python train.py --d_model=768 --activation="gelu" --attn_scale=0.0884 --parallel_block=false --init_std_qkv=0.0227
Each number is 128 + 24 x the weight over its row's rms, rounded and kept within 0 to 255. Layers, rows and columns count from 0. Numbers have three digits each. The size before them is the row's rms in percent of the matrix's.

# down: layer 2 MLP down (transposed), 3072x768, rms 0.0919, rows 1073-1104, columns 192-287
# up: layer 2 MLP up, 3072x768, rms 0.0921, rows 1074-1105, columns 192-287
down1073 098:138100126120163114149081157138121147141160126145105147153141100109129145123140113107108163081151091127138138147137192093124163152152122136129178136158111124102160109171157113146109119164131092136151118163121112114129141115124150162121114127136118153134104109160152125108112105131104126138
up1074 098:107126131104121125108125109130163134147154077148105144158134091118135098098121101134137143140113120141131147135107108094117085125134118132147097116110116102089084115148137154137185153104135142089126143132115161120130162155140118124137179117117170118138160109107147161124146141155129159129
down1074 100:118117122159091101156117111172142165106137162119126174129118134144176153140144131133129136093145104141124130092114119111159148132102095155093070176175111147127117160159168130128167135144111134142133134101090120124116119137163115129103132157137154103116146113182140101138144139118147140106
up1075 099:084120115111125080125120177096132094090099123114147122112126125119124164127098120122119132125134140098138134129112186116081125136112144143145155147145153098162162105107144108134103103091150129101137138107078141124150107081138094098148070140130143086109161123121168157136127129135103141170
down1075 098:130083120134112145112123130140162120119105117156123093169121149127126141138143116161135084157110165163167097128080149150156162140126089113111159141158099128137176140099118145050106142071131082110131128137166137100186142141162087100173127083140162127099092084137123102115151106120176078100
up1076 099:150113122094098154132124108157135118114099102117090131094138150138149134147141162123135141098117148110154140161147183143136103123163158103128129134134131108100136150162079098179149094175141111086118147148147135106077127124180108156173114125156107126129175148102126152142077138144068111105
down1076 097:140116093100129114102135123146117128134127146119133113135139101123158141075096122144136117157142119134122128075134155138121133139116163148110117101128109119147110129167127119116113146117104102154118153114121136172062125132110079147128079158130135181110127143147140104140150149116162144128
up1077 095:101143131118115100167106162110103178194182132099141151132151116151120128107133090155186128111151107124128142137176162141145129112138111184115124136132088145099136101101102111109130130128125083153130149126118098116096144118105140140095162109100162119144157136146178113123154121126177148114
down1077 091:134107166099132131134110112143114162101136137115144134142091140109156116142128171119114127103136118059149111112153099060129121114125158115111139154119162126131114105133117095145111052129127130122144152143112151134147132142162111112171130177133155131100130106161133116108146122138118168129
up1078 099:209112094106133152135121168157120165100107094119134151156145117116129165131114134144061173122113119117113148167168092116130107126181161139175115113140146126141109132093133168130110099121140120133141106165152145163115119139125122107155138118131112154162168150102137100121162149134127107119
down1078 104:137102100103156146114136158156112130093109117131141081145155128128140186106123114150107140122122121133113105183120127097084111118148183163161146107161121161162145101092134179144143112122093148117099126159135154109129134112119126103108126125156146155159119116165098125114164147152117106124
up1079 099:132198159112096129126151108121110133103164171079135095107115102148164144132106127109114085133154081123117126119152129142089085145135094099070119152122142134145082070112136175154109116136162110134098123119108115116109131165069100140137146133105129117106121087145135133127138137146149096147
down1079 100:122138144133139110103123142160187118125105130147151156120132131135138140127190121141152099133138159122136100156096104145145146105070149123173134131100115091139100175081105152119153118100102145126127154118152138133135156120143177102115138150173114134105135154097101140145143155125093116128
up1080 105:142144135133116091146141139152138114148117178117136120112136145157171136143103113166108118101151117106086123107129127100150148090104135160093121133158115138079149099118117112111151151143152161110120127141093089158092113137090097115116086143143127142098135093110140134165136143161125111094
down1080 103:116155129139121109139155102142117131098169103113121141157135104185113153134113141165132110109097114108121129174095152121108112130100168125151097168083128125095106117125114103148118141141092107132104123143135114134142126143142081121112146144103134144172118134120141126118129090154136136139
up1081 088:131100120134150133116157108143173137119119144135118104121118153155135146103146085121105124111126135164141121146084141168112113134132105186137131106132150150151102157093145126112180117124150116105140148112117160110135116124104142127127130133127168183084125125144162162127122107163115143119
down1081 091:147141096090110083106126125143183114153140128138160159137154153105170122105155120130135120123119080135132122108132115127104112159082066103141100128120176099141133137186137126115161136180129151104129143092134129129085139135132135152089119120171108132141128143149148116107132139085127127102
up1082 102:115100147187154111133094115127161098143090123123146062151178163148099168128139111143131152106129132107130070119106165104088138130124142093091146118132071146123124162152105132146121154163183099125153141192059135143153153101097119138116139116145095151142132101125127132091131140133094122170
down1082 097:141135108109089113108125119172100143137141048130167147134090090140146154109084107099150105101121129147109144127086119132078125115160128151134117215120153127174109158121140128118107137110111155111139179152160125124110143087145177131120117145129147119102129119138101142144139094136142103112
up1083 104:132157138120125120126108134125103119128090116081151129132116122132104113120148135134100134127144131094156144137153097128148123118109154149084128120129146146127089145116123113137156124139108100116121144160117114139107142148123146122105107068133123110132119145099113173123134147190128158150
down1083 102:125126105132132134118108128113115145148064141119122073151154111140139124159098108136120081111154130133167126102149096128128109128119133140141122151149114103104079102131083143105138097140171148150147134159116166098128068133179135090155164148128136147101171127108170105152151159115178098173
up1084 092:084125150134125108114118120140121105153111131131105099086098117102096155165152129151093139108114131107140133120100134151149097111131115180118155138163109138145134120083146160100106111110106144108137147164116096109146102135120150118135139127159127101124129136147100136112149139116178121177
down1084 097:103139140142159118111127142087123101170098143110121124149142125146138138129112104149105114041157079138116125143146105145153133110180105186099141111129127105172134191163159127132097094144096177154151104152130102134097133137109138158091143078087158067120096115176167122134123130120113148094
up1085 101:115112132098135167125143077112145132161134147089136138173119131164130121151125119123156102105114148143159118128127091134070094184158125118113150113084131168130142140105165152106131152111157109143151113143153130126156145086169124144123108172150177103085161101152111178123130168170109114136
down1085 102:152135155085144156155117109094078163149120129136098120122108131150093137144075153150145128157136086088149115143160084097095122160160121143137105154125097112141166104077111158160147143106132141082129127127127204141166155113193147166106106132153145142128154130067140165124137158110095120089
up1086 104:109097135134118119155097092124180163104110072131122126108136141111143134136134100100128121165074152117160172124100122128165120149096141164152127110148170123130165119147143165095151131099125112137135133143160087146168103142135135118066122120150119145157137130106147167115159169131136119120
down1086 106:185144163089193142112101136093168128160102112121145148112099128138108116138145131176089115116093147159183110102099133136146118109139116138110069126121100090098115124113130141101144090161181118122077161064158142140092145085143116097110102132112175148110129162099120130173129129130111083189
up1087 104:144184157121151153099151164121100126149107152103175131121168167169185096130095125177086132135144103116138115131130156147121098115138137114115123142112104121142148134116111159145131158152132131121108132141112102107111122086116144118118114135129131146134099146130114130154142142136113135144
down1087 098:083115113153101100096096107098155109132126136131150113153077132112104145168143088122163081137125132140116146155111142115138089150092082164140113197121131096128121115145107098124129098132115153124141138097117126144129150132140123126145100151077122116116133098105148146149101135145172127129
up1088 098:124105135154101140102102146119128147111154115095150119101147162119118106142128098109120137088111171087125087120150139151152149140101151119121103151128158124137151104104145131099143125148111132131130070106143146152074131142122156136109157129175139154107137101133129125114113148114115124151
down1088 096:151138147149125134115119195141106111108140135138171118144128141146161139119119137131123121173109052165138131133130137131135143133139162140127102128085106117138147114101121144133114104100110087140114134133106106185120137145084150169117119117104092065138122130101145134089162147112128143089
up1089 113:162144163101095170108110105146161080104126132138099103090141135118146146136080131143166142106113120133113133167173158086116152080140108133138146141147170102111135125136098122139101139134104151107125145110114140139126131132126178103163141108145140141105128116149137105165147119128078149117
down1089 108:115127137095141143143104111111137125110126125146119161127123110128138102128120143130114124136140135156097141116105165141126101136123086122103137127149101105167109152112113132123163145128160112158143091101097121118156134094109149116086119115110146177146082127102158063161167131095133141118
up1090 111:119139153106127136126117124163105120132091161087136134129119094164137073119113109128125124131058130105122127095136144122126147162120146139146130110161188166148080112116136126139133121151147148134136128130135125148149114143152145138151098151133106169159131128112073109118138092120100139130
down1090 101:112135156063122114160129095108121072130114116114143114137110133105088076127154106151114128129110155097137110154159114162143110148110114146100128104130121136103131154105130139087112121161112146127110175148074141166164108113096132166112169124106148154158088109135100176155132137132084116146
up1091 096:121133157131128153101164110165114176139131134104114112117102101155149130130098118132153136100085165135123116136142137115069131118156155117162140124078108111094114129135159140101142110125123094128107093126136120119096123155123129128191133138124147086127131105128183115130156097114148138115
down1091 093:156140151101152111154116111134126141121152159130134166141091147156117094122153170163096110112174139097161126140100131124129117147132107094121145133131125134097102081085127098176112170110093171136122142142119131132093139078160086117201163136090112140184087123134157124116116116163156164110
up1092 100:106123111111092125133120124116155140122115145151056137181159147147150121121141096146058126111120133151145158146104121130075126126165117117129106138122116158184117116096124134110154129147113135117121129140111121114079132094127149133148083088096133134166131083111159106138144173109117116146
down1092 104:179117130160120141138093136165193146131079112125066170129118169133105106131148108112116126101175143142128140176136154120118158128135155133150132122154121132148141125094135131167110113151107121085121145136116103124097151103166144129138111091103121122124160123100120118150105145133114140156
up1093 101:158149133123154143118163140151107132184126139152107108125103139121103128111118113179091119098177078106134182137146136119110134141101132150102123140152126171119114115101174168132134120164147153146114140127089148095152114141152138145137129097134154125104122112120120150137092137167125099148
down1093 105:158123099154097139164166134126144147130106103142129107139109155102128112115115185172157138089193107123106143139105117117105111133133174174164098121155158181114136138109136157110141107168125113162113129124110150113114167126109099095164144126166133150084127142150138092165090109123134093112
up1094 096:154135160101165133130137135159146131134162127170103140147130100120135079118147176125122129145172135144077152137150154140080119118139096129145127123169126136115151141091143123147089100142090112126101177182115162091109116142106144132164148117150098096116115133112143147120134102124112126126
down1094 096:126059126122139129151132155105135121147136106131143138161107139145124134118113118129121106110107144138132186150126178151130105111111106151146157149163150114120120112145126113102168153154138133098112171113109091134101117130169145146100106138144154193117114132150143129091129115135150117127
up1095 107:114197105104124088147125117102120107109105112122154163134123107136110153129106095100125150114156100132106095143172093100127137140085175098136179084099163136121135130103110128137110122146107085118094119131118112132097079101151150132181099135152138141154107116123155135142113140160127171154
down1095 105:131140119106153130107149158152097157156154153141096146095145109143097106137148135150155072092120132139132130067127152135118100098123148158096107161131123146148139204141143112095140095102165121166168110118158143131150136106114145123104143166159113085105147140117100140094123084110105170142
up1096 102:130111121127129119170076164146137107114148118092153115120123114140114171118123172128144086095140169162180143147151166114138088132115135116160166122108155124098181111157137127159088115167147120114108098150146134144103097154151140179140153118109112110151171120100145125105165201153169098147
down1096 099:110083131112195144122124123127095135079108122117069109138130072170166109116137123110150161156128124165163185135130139111154113130187133087126094119082142121119099168130153146107100151090098121130121186145158152123091101144125103156111176105128161142155150143144107094186099116129149125130
up1097 101:120202144136171112145104091097119138158114109152128119155106116096102082101111115145150137083115100104128145114120144150124107145105155088104117176147176168157152159145131130130112111140144149106122144120107106143088162124117115150157097137114152126159112103173135164101135138118109130078
down1097 103:159110087106138101084108146145121106147156112113134103075092076098127118103158116157138111133112134162164107118118098114132102183132159146138081122127140137144078133151109114142154166143163142155165100101196129121159115132177141170119124089165121109098188131138164141110146133129140124113
up1098 094:144131118161089100101150108115081113139118105117162151117154114124131135125100128179140101176134141131147118176100180149175134162117146172116124148111141130105146096145107151087171091146082142144084130128122132142102108097129134127109146103194135129152162090126129152087115130138133150155
down1098 092:133134129169123118157121118166137139150154085167158117151137115151162071126143104116087137129146157137143125103123086142069089100149161147112132152083131130133107144116130122135092189089135105147114153140127128103147106068115144117113127092133183126131134131105169136178115143125155125082
up1099 093:115146138117097110177132157131133116144094187135206106128129150094119123142154147177115129127123111110151116102157120091113126120137121140109167111133183144129123159132124089100100137123112121146120141090097076131146152107116154161162120070134169101125119122191148111147114106129143154109
down1099 101:094118115177126133139148175144091122152168162085119140169124122115116143097142138109116144119118118155124126127145129111125132131134128116150114170129154111131115161093139099166079211131111140128128123088140176190122143160160180187116122076139152088104175151089125106119128122114123125130
up1100 097:163099115137143126126140130090107105146157090122087120104161153138155082160170157156129115129124145098117128182124137117127109094146151103160105125113137126141121133127124133135155112142112155146114122139181161115145114074157086127123127109106142145114167122109152152148147107102107112130
down1100 093:095135142093139084171146129123124152116105152108129137121117137148079114104151161163098130142136173148150151107132128108122164117125142108127116086130149131132105155169143102137090138131100108151127119143148095153145170126131087150142139145103127112149107115148113169124133129143130118114
up1101 106:136165129112117164139167137137122114126156128136131091146149151117112090098139134131133146127097107163111138139126145073178097136129162119169106153117140105155153087121100109128133167104175125160144169136165120104115111158108137123154129117131093143130091120133149135096143127131130126158
down1101 102:142078140124080145130158096145111132152125149159115093134157153139138150117120116113113110163162112106138112096125146147142122099118106183128111162133134174098141164098134140125151117150143137084150119121175103123154111125092074171128175163152159135130133116151152104144119092170166105137
up1102 089:154067133133083146094119126135135100111096125124138127118117104146103125163124135152121125076153162102117107114125177152157125072147100136130110113076147110150112158143087097121111128147124128121138066131138086073109087141115112140138148108123116125117154093122106127178081081113142105129
down1102 095:121092141147116120131110125138158140133162115114151110125117138128137142147135119124112116086146169119112154170154141174132151104123142118138133090103161147156114149135120145123133088159153108108140118156113117101131078109101146186142152149106070127115132071118170146157089170100145150143
up1103 094:094125112142147137097100160122125136101129135138081127143156143126132194158145130112166161088078130108116110150142119075093107176132097131109118141136093157084117157155097127133139151153105122108136118070116110137122154183118158142097152144149105158092152127159111113129098113109142185126
down1103 093:128165116085126110120141123125143143125124167109111146112134118110159116129125112135089130089132136071146115138108135164087142087122143128137168154121091097165093118092134107126113117131157166153165108157138124088170122099100133114107118108155102148107117104133141127087135118133116129120
up1104 100:133141110124121171124147143142130132159114172126103108136079109155106150084131085100075121124131083143116092132159144127136113119116110145161116126115149157133110132119126099135067130136136154109120133120145112116087130117133107135095157174103094157102119167118110143150143115134153136150
down1104 093:105137124141155150116081127093131158139052120152111133131096139088135080140139149166145132119115130131135165101105076142132168135135131091132149132146120131151133095125118164178138151113130135118132151101109158110104145127113078131139123130090128136103146091109120172121135124144090110136
up1105 093:106108096104158141143086128142137108092102128153129113127099087082122156081122142167136151083134127141162114121161121142139169094141118106161119159091110168099115126091156138101143135159151115122151128141105203147153164132161113158064114131095074116131147170135122148120172136140136148142